Part of a small language model's weights.
Size: 10 layers, width 320, 5 heads of 64, MLP 1280 squared ReLU, vocabulary 16384, 22.8M parameters.
Architecture: rotary positions, biases, untied embeddings, normalized queries and keys, capped logits.
Training: a variant of Adam for these matrices, 8825 steps.
Each number is 128 + 24 x the weight over its row's rms, rounded and kept within 0 to 255. Layers, rows and columns count from 0. Numbers have three digits each. The size before them is the row's rms in percent of the matrix's.

# layer 7 MLP down (transposed), 1280x320, rms 0.118, rows 538-624, columns 240-319
009:134145131128124146136173105127153085099126140122101126131146129131141120133109126098133155129129100168138125109198164102155125115139157109127153134136117165125113176148131142136119115142154167126136138127124125149121107118167125110146180153
121:100131088118147144134169177148145146135101118123103130125122123117134183135141141107087160105122117144107092165135102204103103103124105153167139102117110119132122139111146128150089121113131156135124140128112138163075120171087116136127140145
123:161160128134136156141134144144161131094111112114125174110148122114126138109086156117128114146100146131135194101151125058120103095108157100118113135109125146120140158095079146074106136107108118111151131120134136135154087114122149120142145127
103:126138140125162125150146146161129136160134137136164128163137144092167127132072154164137146126123149193104086137109167119129119111145125124120128148103137134118138130153095111131122129131127144106141138124150139135120128161137127132154094103
128:116126093130150108193136110122135115123137142161127106113118111135089118176135096172157137097119094112131150129149192120084137117114114099107148128104139141120128119132120138152137154134160110131143151119139083117131116152110116106125149091
023:139119133125084118136122135136112119078125107150093134130141084174131154167107150136149144163142128170099116153124119119096124153108133139090135104105164136134110102179133112129113163140134117145128120131156136142114121159112170105111191105
138:145139158119136103121139134115147130135126153140157127161161163106143166143178086129133122110123173117115106130119093111107107114159172111158122146140118152157107141125136098156142089160123166113094135095115151095153146129128189140118124158
129:114133128133143122143171121128136128121170113112113114116111123128139119158142152090155103134094130155120102157104129148144113109128134160093153138115119100128100149151069139094128139129125123126125152137106117112133105153115150125137145135
103:143097183118130129181111122153130112113105131129106113139145116090127152142158097124131152149147129186112123118135115100135167128073176166091126116135163136148094121130100164132126098162126135164111122127108131111109121120129111167102111185
029:156158136091098117104092144139129150150131081115116139101097090140114103145161103100134124142140121161108139129128141128143103125169073088154134126128090140135112119150104160118147171148143118162179082153116150103101104129106128154088148145
107:136131117141098118108132141174120149158091129138127144175114111093100122113139129114119146148115122114180158117110138124139109119149139130123128141100120119128129124129137120119188145106149103085150113142139142137112176112154101144155080065
118:081172067109129161123094117179115104088147119114112094119102146128091123098094153116173114130124109154098096132118151122063111153125115102136149147097111187175122124123117121147110116158114097129142119115151129150114141130159144148151136150
134:116127108097104126112106109129143146103136139178114134132116093153121110123098109129126136110160123124117103114114117165127117124093125134099089118109158145194124145108143172139130152132150127163139141164120130114126107128128119110108123146
110:131137145109144141120139112111077120111124108146137125132135154106165126058171109121141108087119112116104092190126146157121127128161083153132153122166143130107111134115146130134067128139113128143117087152057150162063118093142117161118113174
132:143149131138111129168114112116123111093159111129142124125120143118122138114102119156125175101116095122150110108107141155105120157112102108115123160134129159122098188115161108164112093107127117130146127158103117158138161122154163100137139065
121:162142121130097100134101125109134146137167128142148104131135110134145150135117157088091121127166142142126117091122092119120099099110157141168123096118130095170138141122114096110188120151096168084105149096154127153116160104163125103136114124
132:138160161144171124150146145099139109124101130043134126092120111148154108137118144142119123095142119155109139106143146113189132121181127134163136147109128118146093147150153140156132105112116118119168127151103143104105123159119136147166123106
111:125160167110132126168151129111133148140142113140094139095109150172125116115154148128135120130104129117128133111150133126157165129116147115154121112116113166157107111120123138141150161127102173119173136129138117164115113139117110102124147151
019:132084112168133118118154113138155125106137102103100114121112152132130136144135124179085123148110180177120150134154152129145162150144163136130130117143152120170137160158130157115116159118060148134149139124108116139120131161132147143144154136
007:137105140123121126146192104147165117105135150134118145117136094141110125142119140118180142140128135113164145131150116103117122159117132119084120123118116129153130160162136135110153129120126152149122116119140101102109128144134147090151198157
027:125088067135173117096134141116181141130144130137128140103128140113132156123132134117102128146087138121108138117164139133128144114142154133136119112125133130097112163127076140094124121100144139126154121151116106096120142100152145126106144108
035:109141141128142133093117120126064121151126121132153124126139141129086083106159106148098129125149102131113143107101158123094105133111116129142145177118097099135119107084125125080097122107114179072167155105104136105117173126190086159084116130
012:147093125140154150164159120118119146138148125130140131112130143113136160114088152112111106134137136104115130135129121136160161125136154110091136099129139118137144156175161105129160127101136123167133164142165109142127127182130189157133180112
030:138138119140109146115129091142099097175112100095087131154123111108140106161127117109153133106119102161138089097128139167115126090132128077108126099105170124183108110138150159150131140163101125156127109125153129115127110157130083162130121108
155:100142111094087146125123158070156164105143091159123116163146111171140112097110144110118138114168121092140105128118118098101148134153122124107115102152127100111085140113118124125145110120080168114163135190118116119105117155138114123114144132
028:074104107073146136124127164106132105120140146087162129128145128124102130116182150131137102112110065189158098159117070112095132152118130130103136111098142115107096142119125115137114097093134113097100092158063135159120139083138156107077133130
133:110114110137156145117081125122132102115093083153131133111111115150151135115154152108127121126134090107134130153172082128109127132122143134139157126118137118140087137095143135142091082141131161083126126145076089160100113118141127127124140135
126:108136129100125129121153136156126119117128136153119136122087115125117161106109120141129130109106111116130138146139153176157103107110141121131156161136111136098122113142098136161104134156108147119054153150146141147104138124143175098148138131
126:129132112104126139135155128147170100141160136127123101105122083124091096116127150111119130085149117135105103155146166122124107141148131138127157110136134128133139140157142133102146147153151090137151117124108129122151094120092129094151147166
140:139140108141170146158128078141115136136124129124106117127167132125145091122090143119177136109148096124115115133150145109167113140112127099158134166100119131111093136107118094112173121155119139143121141097132107067136099109174159130142137117
129:114106107128123131164153090171105130137129129118127153109130133116132130153119105149122135127120105134109080091130144120128076127158107114132167123133168162162132139067144098085097148169147162183129127116108141106157138110123106157092130130
148:057137112149099146159177090118133123077112079093107135149110145111168143137135143152110119129156129112145125131204136098112110117090124116137123142139162147101098176102136135126109162169131138128139096146147156167137180119120143112143144131
130:134138141119120167121102146086152160123129152109137101124118113140075142119106167139131115118147085145124135121108120129123161116151126160078138136140102100123147103150119114105146102135139145143168177124157160135149154131144140131136140120
023:056127136127088104167112081144183119151156165136100138155178138137152107117110174129178124154138160140098134093162132121110150104106136131105097119083109106127134142126121125137203112095131115100144127175119102097130160136148120092144144118
115:142147137073179142161157126127170156118122133154108102135171093146102147135119139153159171176112137118176107089120115130146120110091151146098116132135112168099112125110138109138150145109152100138123162107119126089106121104121148078106146093
144:130147124128137123130170129113145129107132125111091101125142130129083111094111155088186124139128125114124106137110140078124116039152132131141079125138128134125139129121139100081119095123115158121101107121094151154115117142072153131169108137
012:155106156158137163175094102147137120177146133112142104137125112165132154137125136145127122151152127166104130128115131112094132208125145182126086083107117127095129140091137146136139134122143132109120165148139163112125124140108130136122123145
118:094142167058149134106164159122132137166105138104141139150107100079159155141097144121113118165181090122119123079141134104126094119117125126130163137134110124162122139095122114165137100150159132088113113130141103134126134125152129136148171076
140:132116099102111162113156111131128135113164102130136084152150122092138133157111124126157128169126132098164112126123122126144093092104130155097157124129154126128112163123101152139100098134144145121105151125080116144196160112072100152151127129
131:119100122121110132115125136092090101093109100105124105115127134108135129134139126065114123108156097162155088166173109127131123105145158152113145158145114160131129152127126159086114069144180103111111149118100166149097102122093133101122143129
115:139132143161102059087153108099105165073104147134114104158115131100123099082123079100135144082117101122166085141160125148096153104121132088114129119115135141127143153118173126146142139140137168158162138114135104127107144153139127118127136108
033:142162128156093130110118160144178119143136114150083118142087090108087161125111131101121184183105158167089130112140167133139133084184148135159144127146106180104106082155141128129118103104107143136167091109141114094109149133138134115123163125
142:121102126137129096124100116128104102166177188150131125130135163147124174114125172126138156189092134098101124174105116142133167111130140151165082135113125137102134127099150167135140123152137095158159118092151145153127166134143143099135113150
110:142114170119176112144168137142129134129125192150137143125096127169127127131133128113147132148153150134103112143114125157085115151133134155128116115117100140096133138115151084110164107113150127138101128135103089157126129129211151151146133125
013:141116171138134150145114109114122135122113143145143132159130146131131121107123156119129135135123132126131117143116125107103147151124101145123113130129141100121124156133172145121124137132104126118173135103121131150114146141132123146133150153
013:111130132147122150122112099135141145119107123078127116150133144164137140139142165158157108116112128157148110146153154101105117155098112109144107153134120133104149125147122116136125116129157121099131079130162171107108162078110081114147110108
149:089105118111168155157112130139152118120085120101157109130135155123120146139149144129127146106130108143132070158121122118136115106100164109140124145105152100135144151148167127132114149125145124116147102179148093150127182114095131101149102167
127:117142146144093117085126168145129109090101146137135147129153127106119092131141159151084130094132163148106126147125140155113119112138092129106135084121125109116149141127120150131115116136100097108174112125154113137113101108109155127170111145
153:127161106081124112113122096106118122145139146111136148111143090165136109082132132142133153111137095123103136061154154102106142135142176127119135099138098102086119143151131154146128139121150134116136151118093100131137109140144157127148094118
110:092101140179122149073159138144150157163120116116099154097122147169119093108127123092113144111158087093114145128086138146167158114146131145110127109112130119116139091140138127123159086095101132128165124148103165127118104132131132139122091122
028:140157102141098106096101131111150107123122143114117139084133145176134140164179071112109100101125107116098138152124129115099129125119093137134187129133123188131128112105129099113155093107135120102146109112112145152099133108136106127144108151
107:113120121149156122106135136115108168104127160157129096127124112155132104100106120108115132123153113176148085133093131129091172137174145130178135101163150104124141073131100129156118136114141152104149126164155127148101111108077155108100120096
022:139095140111139143114133124102105154114128140107115112134118144154094127096118131146183099122118116128130105158131086112123104158105094131126116134073115100115137164072145134094120114111109128119124147131152112113183147130105100111124158144
126:102124110139124111108169114129135144131110105089104155139146158191138078114131114149132102133135172150127137108136159109145169118136122138114157129116114086106071121119112160110121145115123152118157113150141124149076153134142126124148136119
120:169133126128093179110113157140094111126153139111112132119113132146106166114125118115161117124133098102119090166116081147147150151124100156105114133121130168151130147116138095094115114132076145086137122134130147109141126112102104143106138065
132:125115095138148123127104102116105111124132148090115128139140084165165100114135135130147173159175149159115131124120150173133141162107102114142157120132143084113158115196104130095118139146136131098103139101153165141120116076111119127116127087
042:154126127132109118152108165127126164130123119121096116158085084112133137145091105100154150123145128157141124120125137112114145123142128110108068139125163116089162130138157132116123163112152120156143103087130166136133110143116152155138130108
006:146099132124129116165157116135145110130133154108122150155151115136122118148097152116113139161144140111152142125134096107111119158120147116104113118132107113122119144156126135098167111095130163145125160092143088120109113158166161111160196148
034:137137157150117142128118164111164100124122117147079111129092131118130174104094152088092174180131154163080118126147125128124118086137147122171128130131089147113112097145127142125115084110107149117123129095119119097099144135157139113112127140
016:119112102125122119171109092142144145145128137124124143176114125090111131139140132135108151120109111145125156111120112122114091130129107171068098117104129132111128162157059130121187130157151130176139113108090075119142141158124201104109128164
025:126121146102145108142167107175148137130122187121151173156149121131110155139162205131099155126127138108138149121143110084131097135122127159127146134131099138098128119145070131104107105133155148115149124081132117089103145112142130128139134147
115:147068164144181139135096126081140155146110116109136098124110127163179103153148084130120128173121100104055100126079068129123117110101132133134123150090108156134147144111135092130128108133102170114164141150160153185152129119134148109176135116
113:131139159132132146134176152132108153057131105105146120136128130116128113099123133166157120158138142145145152095120115155139111098139181102120145147085107170115130105141103121146160098146162131098166094079159100129090104132109153145156144104
137:119131157099149147160147128126115089147114126104117129081120133089108162086089145148107093128110139151136155126100155158152132146100107127116127119092100129132114093117149139105165155122148148118126119118115092134173133163136127113145129102
141:116125124105114129161128127106116069148142131118121142104121104140111151127122148086145155140111141109137107171115118158085111133077165104135133108126119114093117115157106124135133114169168110149110122132120088107130150158095150153085113099
015:157089141102159156136092127133114126088153135158147103123100111114133116138117127108133102138148159108164137130087102119105151199117118115124117130137141104142119132102136130118130132105084123125138088143121122137123146124135155132118151136
014:097144132139145155141162136141133149143153128102130128128114142107093101126130119113113119126104113132132135070132166119143155098155117133142170138163141116144139123129156131118084154173129118149156121116098135167129127167140131132115165148
131:128126099129122138162168094083114110112135136142106126110093167125144134089101129085154168127112128116123129141098164142123126127099140141124149107111126103085146078108149137117090111134089099107141141115126125101095124138122180138089097121
134:147110139157142141133115127109102108096115126169149120133141111127139138103153117192142128138120119126144140159135146131110169114133092122142175107120205106132147127114113134101118186104112183139142179089128134124129088140123106145105135161
145:105090144124120132155147109094096150149129114126146105109115121110169168087120091116106105102125121097119118103105103124122133099142154119175134122131133143128123132131110147120124054148135167144117142120109128129106108154141108114142150137
110:133114150148147100097142152107124133111115078102140143128115170119117150134144107116134114144118157117095132143128110164108174136129142102137125116114121085143117104121139119144128108111148129121119122128129135125121136161139157128127136116
020:091116138124099116132139193119115113099112127153107154084126128127116110119123109081147178138156119111139149136108146124105135132132173109140155164122125116127125121072173117121091156126134112107121154137165104138102152106145157160137144149
094:124147127137096109126118153109064161129144133139112121158131079112167116143113088178120131114093123178167104129131159120124118139124075115146170124125112156169119100129114126165093112099081117127130077091153150160118130135142121114113126142
027:150089140119132154178150110076121111187101125105124117168141115126125116114112110104124130146147147118119124116102082103149154110151131054113112113121128074145157146128140131120110128139109127091123146144125121140140130115121094145113131149
023:102164183141132127117104150140127114129106102104135172116145166137135099096097115148184119115127126110137087137133137114173139157097145120117137139089151144153086127075135123111158146145159140109091152112095127121110131185148145164124120116
014:083148139144121141137108150131118108137116106135138111129134131151113127122133115133139132109118114135131117145113121126102135155132107133136150112124150112125150078134166147075139116140136081120126044132137129152129129126108147140132176135
121:121104142137175117103146130140159131125125152141111123085104150156138153111135157120126135093174109129125133165137083149095112112080098099132121152126131144147130111110092149118108119147119136096113093139153122130090121096140147160149138112
126:121152131126122138137134137141158161137142120128145133075134111127112131153103120131154165090137119162177079179136134125147117144087139092170134130135078137162149145103110169144091160131140118102125116174131128126125145102119100136125130113
030:092096165111144103105177091148123105149145113078127140121151153133168091151084148124082141115070123117155109134134127118139110128139123149169086149152142119160128148091101126165106119099141143102114137162112103101163097152172136108103137171
127:127138096143101116138132160174119102154069106147195142166101146152098133106165120108118099153116074134134137144161135133081159109079111158156120130157136111119129087082115107094143137132120113158105140092098174128128135139138099157110142147
023:090125126178156127162132093148128079102140147116123115152081125125105118133092171171072121108100122177132128122178124112116103144093103118110135133169123118145161130112120135104073117122097155113109121102108084103110139108129093155130136150
124:114117113133110147121148115164149112134142168084104136135129085122160139113149147133160158087127137140114167131106102148143090137161123123184119101085122121149119108178092183151113126119121161089155146142159121127167102159129111153119152130
012:101149102125145110149143133124134105123135165145127134139139113133102136133081135108145133109132134112136144135163114139133105121121154095106161120157092155124121150156090115087140117127139146141129127103136110113127114160156146111135193172
115:168144124159112133101107112146173095155112132142144140139113126113127102128120129134121130197162143105148142114147176128139117153163131126159128108134112113100147127136157138131100124119124099164135109124119085091110115148101136169137143098
129:131098160144151137115116101134101160142091136152092117139152146147143110152109108160130121194161131126089130128110150162146155093112141161122137111136130142136133115110107131110123116130138131134149091155134163108135144160092161121126094149
107:083115157129108163117113111105121120112099160116127118113118119150095110107137159156108130131127120145118124108112122158109110076134156152149116107123150106123114099139110118131170105172116118133093103093097172106163139150135103105108092119
124:084120122123113132158126158108140126126160141141124166131132109127112153116139146145109115101141140148135108157118135100136133120150110132125139141141116146150115165103102092123128105137131107141124126134148089095110124110177121124127147141
# layer 7 MLP up, 1280x320, rms 0.128, rows 539-624, columns 240-319
118:154159176125144138147191130152164154143149183117092097152115132170136155122173084108068165088101105131142128072145161125126144091169128082149137116160131129139102124102138105104104125098140141115106108089077130153176128151132081144115135144
118:148131104140137104141117163109176151115139116124138122147082179161114119141167094118087162088100136131146122109093121171126107164106171097095106138158127126131122157097139150138143152133169146128126100134116113115129095119147118169124069122
108:131123135156145117107121102125119106147119089153151178134130109135135107173151110104120106139148105131135162096108121140123141100136147131131119087141097104146107112151101111118143093165136178144082122135129116142152152112085112106069137125
135:146113099116139120156109095155132148157157162115113129194094098139137091157093102113104132128139101178099114115128122154146128131120122129137103141108098131176102166097154115135160168132127128141142134125148107131137120099147094107137101092
027:140123134134138102140101095122171127121127108098125141148120136098118133108146117190119127122143126159130107111131111143135126103147131129139150139161152122123113127149101093169126122155099106129122160119125135133150111108101096114106102125
133:171127099149147121119158132154145123118100149147141105131090085147123125157137129131103086093110091117130175130130132147087111134144110106137153113148132161127108130111116148143134104086160142132170114087161110165153168099101111093138092149
117:098116122123161128165121168143116138111134112134162124158148121176149144092161139125132113116107119117125121188144151102142152111143106106137133129133172121145140143056125155124114133149154169115092166097094165113158106109140127147129129161
112:126164070133139142112114115102121120123134095133151123120109149158125114117114165130118119117091168068144151136153153135134111122141102131175146101125111102111146155145149116121082121122140139115125135169156136165172131074093127069156120066
030:161123130125164138162080111116127169124065136104117124120107081129119115116108118152087095089126122135091115116106137133149123099165110129140154123133150123105133141147121134116112145141121109111116144152151192108134124112126087132144131173
118:141130119107178127095128090182154144087079132132110163081096123148083148134139133169090165109126114130113137124142116135158087142146093136171104132140110135134113108125073095106152157141116125135097151130166129134172141125111133093129133134
118:115137138163131105124134127104130120137147177125139080138157116152134125162158074119086073126126152113119162118116117083163150110149149100129121167131167146151155119136148149167130160134138081138085097129175119146136132155137138073154104085
142:118137143113140172121118117140119137139116165105110148103165084167132115131103104148130146091136117116088151128095105148105109141147104125152126136146137139143124171123073136115137139122103120159119124151187112120057126116142121138123145125
110:139139152134102115144118114097140143171105109146121138142151122151152093125137168176120083115133175117107155114134133132170128110147128191143120124183150092135114136128164105102128098143110098152134102149127113176119146163123149149108114130
135:127155112129098121123093165174102148088108170149133099101134115129140128150110094156112095114160098140191115138113112165097123140116101141138091108146140150131164167147132121139154110126122093141134096150102139150117108101135140158107150137
124:129166131127110116142078048177111103141119153125152120126125109158133102135148121127149100115120122096116099113121125101123135102102104112127094162134128110111146108078111114149130189149090143133123137116126120151178165137124129091125097152
137:148100120083103128050126117157122122136133110107108104145097103170105111146129118136158140133092133145094143169092152139136115125099099174113093092180121126154138119139092112173148151137104145145139125163159135151112171089129174118120166110
113:178153158143144153104141098124097118155137138096149148116098138147103111125157130116106131119107155153107157146147121088203101141169103118075172117101093137143184144137084152156097166142119118100113143149149167104104145150136116100098136089
021:146128129117110125183142153147142114119107134131115104168166084130116112149128125164152127130130148137159114083167148118141137150129138183139139112123137122137136165126102119082093112097141128132137097103130113107141118107137145151115114127
022:115132145140138096112102129107098117114093150118147104137091145143115127145143102176109148101090148163167133125101110104166112135148125147146121106152150156124152108114150125135132144095121117126122116133154141141143157128117095120143079110
026:140098108142169113119122071151151143132086159125133159123138117140144120142141126165103110152112106161135090133156114127160159122132096117160106128099126118123131127155122136118087137108110103185129112143148128143144128114106127131134079065
029:129122141112122149148135084152171145117104168140110120120125085084116117133123117143080134144133097132125139096157138156195129117147124172103160144121155145146170177143101140137096145114144125117101110129173123118162098107184124133139153126
023:147101135122153110153153112143135155125114166133113132149139114160091159136152140130145121108119091115131084139130155118141097152164137149104119154130142125101123113102123158140124105115118137137121091107182113107138155114114140066142086104
028:126107122158170131125096096088113156136141155114139172096108118163132144130107160159118136130124138119144142135165119114111106156161108110138100145125109141099153140138109114122142114138114151139127151135115128122136141086103121127136084123
155:156095146138156090120128120122157100144136101089091141127201074132129118127116145143098156143113086136199155110136120157131136159138112148155144093113129141174129131101107171088101125162109138092094143095097138125155152106137130092131114125
026:091132149125101178104094151112161121109104158114124119138120101144099074146160109126098130138129095128158133131146123117145100160153100134138143131145093124157143158109134121112092135130121093067114093157112107138130170133128067153124152109
131:164142148109130148134129087151134109124147154102104147137115054136134157144129163087125146118100135128147153125125153179120141141095153138102118082173085162101071164160159125130140138116084106097120131126132143164153168132096130099105106140
125:125123117131145113059134076168119112145094135129129156114144093090112154079167069164149126134097136146128168101150157141166180134143094108191103123063086122158114138167153138121089154125107119117131137132118130130156120112125124147112139151
123:123089107072151129151122155135144109142101139130170157134115115106133177127104133162152142090130089137081125114144089111103110157195080144140132110079144190138153109133172091107125153102146162166166107161104140149150101104109121143118141139
140:166100136123121118106093082088084130148156119129160142104093142108111119158130101101156141165161127163149071100126133142088083135111129129146126129131136126147133153137138173079107134169110123102144087126116148100123122112128139121142149101
125:157090142108106109092156096127154135081112124109093091143146161113109154157170109128153133120148125121107123154151167140111132101126118117116123160118138130117124139133115105103093125130119159073150125096155134166116139139132110123151102116
153:137116107077116110116126116115151160168133133085123112166114158111142146150124115159143116112123152123099138121132158161143119116116148133138103148147172105131104127113111155138084125123113166095104092176130109190083161158145114118162097103
133:113132153093157131113080140139161089162108117085134129126094132164122118108103120140141122128141147123134111114121109126162136169148122157117129117111095125101122168089082106126154157127109126111090135143132147123147144149133084158125097105
024:150086123119131093127109124149118087119107145121150132129129122140151113143158125114146123091140106127120117090169170110145149153137112134098125093122114137134169110132104154123124164112134133139132121126144093107135141102132094104120094085
113:181110116067150164147153130089137120097106189102189080156120096139152140130163123110088168143128139164109119145162107125150119121122096147125162128119113117102145123149142126157146136104132125106105127159110126139140134125089132102127135120
141:119127153136117149097108137133150117126179095115141108098096131117111089102114156160099134116100132119136146167124120108102105111137106093111125164179148143122111100104138116108123110107127169158139169138109097141130103119123121110125105120
021:124133117119124125161101122132134123117092123103178090133118054140151128155115134155068140143125136133150103132122104109135107123113098146152136139118118124111190119117102146173097136121155134138105143122145088105174134107129118112142086124
118:130096161133111102168128145143128128117110175101143109141097083093124123170153108128086083119143160091121103100097137106128178114113138119135065142132144136163097086106135136148144163105117151125122077159092145134120175137121165161099117131
136:177126159138116124119085056154091135123084132153182144099101151151095115114135107139126116140096122161107135145157111097110080091149125106146128127084116161171106135125164086139110161135126158150148171141136100156102137121121141128130155127
135:090132177134144121160122125111155136136123211132110124135122130157111124150082126113098092122117107129140172122164099095132167127103133166106124142166097109155112121159111141113111102135113096100086135123125107112121094083150143118138125112
114:151151131115110123141126121141115142161138188118154125143167154154131128141109117159127161147086102084106146076120122125123162068140146139140104148098127153154133121111128143159126153137091125138088118141105126134149112149132120110133146073
027:169126158129160155118110113135138143128075169137106132137126114123125124092177099133140117104148113178138100122139128136152159091117083140157111142113097152134124125113120136137110154102079146132114098126141135119139133102141095135126130122
144:137093163145126122099091081128126117175129152102133153105130096142126073099137106097135156130122106123092163109140141102107143104146128152142152085115119109139119112089134136126131139140146127156156206138152143152101134123137108095070133136
119:187119141157147103112108137119135117120121154096122151125127120109163102136132104162128179111128111118149134069163111143176120119088119106140110099134150128103144116075138165110110115098132138104143136128124139166125140148155127114137112123
020:137094134120158124128150070122108154132125144097127074109134080107143132103159144102127150113107114139112150123153173145142122121092091127176121093088093127140165133149146127136085170124151117167091098130151104124122111125148153126091143157
020:168117160121175098153094108124154146120159128142176139189134147131125113139127160131100106125115100161148138095173097133083093148138115139119159174125146131153128163134148132113119137085124123129130096141161129173154127165103136150147135109
150:136121103108164122079144097146142116121118135115102161120156110099073115144157110136123150101133102100144128111111122102104166118079118154130141124113104134115084132122130145122123117130144099102141137140159090171175128144092119152146092128
126:111155102110162138146092082161122115107130160130096128146111101130100095143092151124132123152148109132141130149102128140084157104097122137170103142171108119144101123118093139158126135142123130102076136146161092145097097126130099134127124136
157:192101131126162143117130095128152103155150137094150119147112092172133118142100099143154117138126145156100119117103119085152127096121141127147115113121121163146134110093145130166162140083092151097134105122157190100147134115118121158165096110
116:123149094120143114170122074133168129113085125105133148124133151114164109141173151161104124169082095135103126113160158138158111093142125155135161154081169150127132140111099152164150172160161146130115135122133123112148165133105120115158148142
029:114116111089163136160094106158137108137131162091115144159139138115126111117130162132107152098168156106131147111141142108127193085113133094131123164124136153160156159133097159084099143105120127138143128154170139137159111141130126129161097101
107:151102126138175114102149139115111137096089140189171107148157080140117136115187130130134140137108143166118146133156134109082122137127165147185081126099140105114108104139098148108113160113160144147116089137159132115105125135074091138144107128
020:090110129093156127111118134154152134132117191106116086147125117111120155114134121183100123145164090138119129084151146091124105129167130130181134125131103142094114137145139126093145175139129160144095124135135116172158122120131167123166107088
120:121114085140150203076103111162126131102156144153103160112145076142132124143168102128122160081129100128143144139106111106133120129120159104172088157122133141124114170127120113196138131127108138124135143120127110147117076093094137098143157117
127:090136091146142104123119124092154117120112154150161127091125123127139127145100145137115161104102142121133109107127123133105133106160121097141153148178118157123162114188112096164127120150137119143098123159119094147116069110142159163127132122
133:167132145121120116147131096121169127134101077112146110128136144096123122113126116167101140126125140145141186080144147149128096102197108123152132090140134121160150137160138131150082127122148159151129073105141131117156139156114116143114113145
034:136121145125142118088092077133133101091129098129121101102177096130116109175139136163102104159113153147130120119127122112130118145150120113118158156127122163132128157073101120142086138108092167102134154172194124138131118134148127140140098135
017:119090127112081143115109110125173100124116120120097120064128117210106112142129154129131154108122137135142119139153141101129122130123126130140134182130135145184133116137135137153113119133102149124131094139134180144138083117122079137132126117
028:125106146098142123127099121141128152094076162130164136096156136115139188147134164129108083118127119150179100120151118120143130154120084130164105140125093150124138155105128140129070129127083082135114086119125109114117149104159124117126104147
018:113134123109128135127053112121120126109080136066126173155161121117122112156133137171143180108127144122188140156136125114122092134137094113087121114116129140100143146131054160109102188102140116116140127174149123112137158128104142114141148141
025:134138139124144100084093121163121093115094159121133148101171075121145150128151128116135090134122144124104138099135111100131124109133105131172145169167095131128126152139085123142128125156123114121072166156102175149119103152134116133112110115
117:166131133136125111180100119147127102152164136159142146140090137127118133110125122111089178133165111137111151116120158144180129119129163122095078101112151147127135130148082154159145165139126101136112130131164124112172147130121169103077115114
120:167101147160113119169123126142138151131144156122138129100100115121126131085159125160108112149081095108144162139108135132130126169173145098115134087082095132158133085106112148100140129097152138131151136167126155138141104149134094123132117142
139:099139156129198172100150093125109128103111125126182111095090101088086098110178136134069100142114138118151131143116117151141127158145095106098121080118078161092086115087121150116088139143143157117118110127140109131166165103105152089068144135
148:134107127107159136125098086153140132144124164108084168132165109120082157131144108155144139152100155110145160193095145108137122113144097127154114101172102154115088138128157142126136159123113103136094130153095120115136096148110090086125122078
022:140107117143134157117128137153146103144083129140108116153139156140114070130199076198126110114131101124098150113145127102158107093156132119145117136100124117107136158173093114125073147141133125127110116107129148150131148135130126120155074105
024:145134116142134146092131102115121125123064147098116138120117068154114103120150121159113089133120125168141127130186165139140133119169076124104115159111107127192119133112116108121100163155110140137118127144160203142161108131126109128139101075
120:148126115106114166133167094124146152104120128115101158113151121107137137117162077138145141142089113166145073083131148098174151126127090138125116127079111179111163110102132097117133161122085115152142153097102148116165142113100129101128171181
133:110161111154136097117121112148127101098139132110115162169136105180141107102086123135125155162130111149125141134094146152140152115140172101116115121169119079104139192134105118178122160126125137155122102100107116154124130125145111102135131086
144:162128129099120140155120110111121150133097112146110132156148158142155127102071130124113123147115095128080124139083085124122138150149160153154130144135152076113116156165135196111146161128150146116126146157121132096116139142132099109138089059
117:119101138100126135153135097151134127092080138124137093108181116177127137126147127183123171138115124068151112095147072110142136119102157113116119122139107155097193141148119137137130162094114086129147123141144142129123089165127108115151109117
025:137123131125137125127141128121163130122108163124095149133124120140117131113163146164125089144116123095149103134138106157118134125119123139155103139126110160126160149125111124166119152106145152106118114106131181131106132098072109115138086128
105:120123142163163098113129095112170140140122117122114148175110111106122105134100164176148115158151065147130086086136154138115155145176117168109088128142113122120116118126174113114122106156123091092145151138124116144129100137110111167084138174
030:182078099167162127091119158110153171109108149131144125124156127141113133146171153136100096062106164123102138103115128110105141166127115136171109143164122119103153122129107128145134105120128115150138107108157161143137131128114128178088076086
027:101116128129103116150130106132120136151054154158156141134106108122149104136174115147114174123122081126149115170121140105138125145116099163127143116092125138150152150143111152140118168104141132182131102167159120147137141099125113109069109103
022:129126141139153114117118091151131091146098126128141117162155132151131124144162090161145128123134103156131132078108152139151131093167087125136127140121112144137144152122112070087120112111113125133070140133129123145133176122066146136074106104
119:112127167158113169100147146146137126125153113099158112142131134104120115142153143157131163128098124123128183113121157112141135117178132160095151118151088146132161128152104079092095172108104133166161125116145104131145125135137087116096109086
128:154129147148125103122131093166143147129087129143118157157106145130136116130190146120145089157134099149160161119102156147153167160128128173125132130085156149093095148151099098132134139130135163135140133087119106154165104123127120104111085115
031:124152141133136143130108106145151084138096110090150121125129106109149123097126066157112149095111133139122129088136135129145095140134112126115114117148107167157120137150089121160100133135083115124127118140139127088142123142162099126101085090
129:165104161100150083161089115121158156142112122137131155104089139110128089123145145098152134164091092143115129134145104117145101127169094125143111107109124127160138097077136126148134151097167153126133094118106108085091151103104126129101150095
019:158095144136126116117120114110099121115134148131171196148146109123098151146110084142111083128120115103100144133181121174154131153119071136104143132108100135147144149142131159162141122100123119135134102120115105123152183130111134176132156139
122:154098151101085101164122114147128142137124096104122122115156128118112152135165103108146135163097133084096163127104110146151140162198081112085125119124132139132128079073080138145116125104137130184125096150135159129122127074132136102129149098
019:127115116143158157094138111151133102141121125136152148124144105106126115129165112165084154109129105145108114097107150142119159083157080123142141114139134181105147144154136135131130161094104137105107163137148114136128137113082092110128125106
123:162104130104136170158133139106176134113112114123089146092158137124119131152171120143084082105115108100144098098094105148169113073159141126117134109091116158133137149111054117120099112122092125105109096093104150137159160150186117083142104132
117:115129130088123117114118124145145160148112111152122130126121126111117104178165116126141160122150098151116124101090105126103140135137087133098090127112124169146111099123065155107122147131089071127131086181121131132123160106135140148129116150
111:166139157098175110103119115135121168162151127141175156161091132169117130117099118110135145166136161139108172182099148136166171101119151156110104132157145164142146176112096116139137116116137117134140123147180158116141064152114118144137135126
120:126115113086123132163127138115110120088090107100115136123121112109096117155137123118127115122146156131116098159114137161118123099095086132138136138129084107147143106087135130180119130124107146113121091153102138118113141145150085154150099110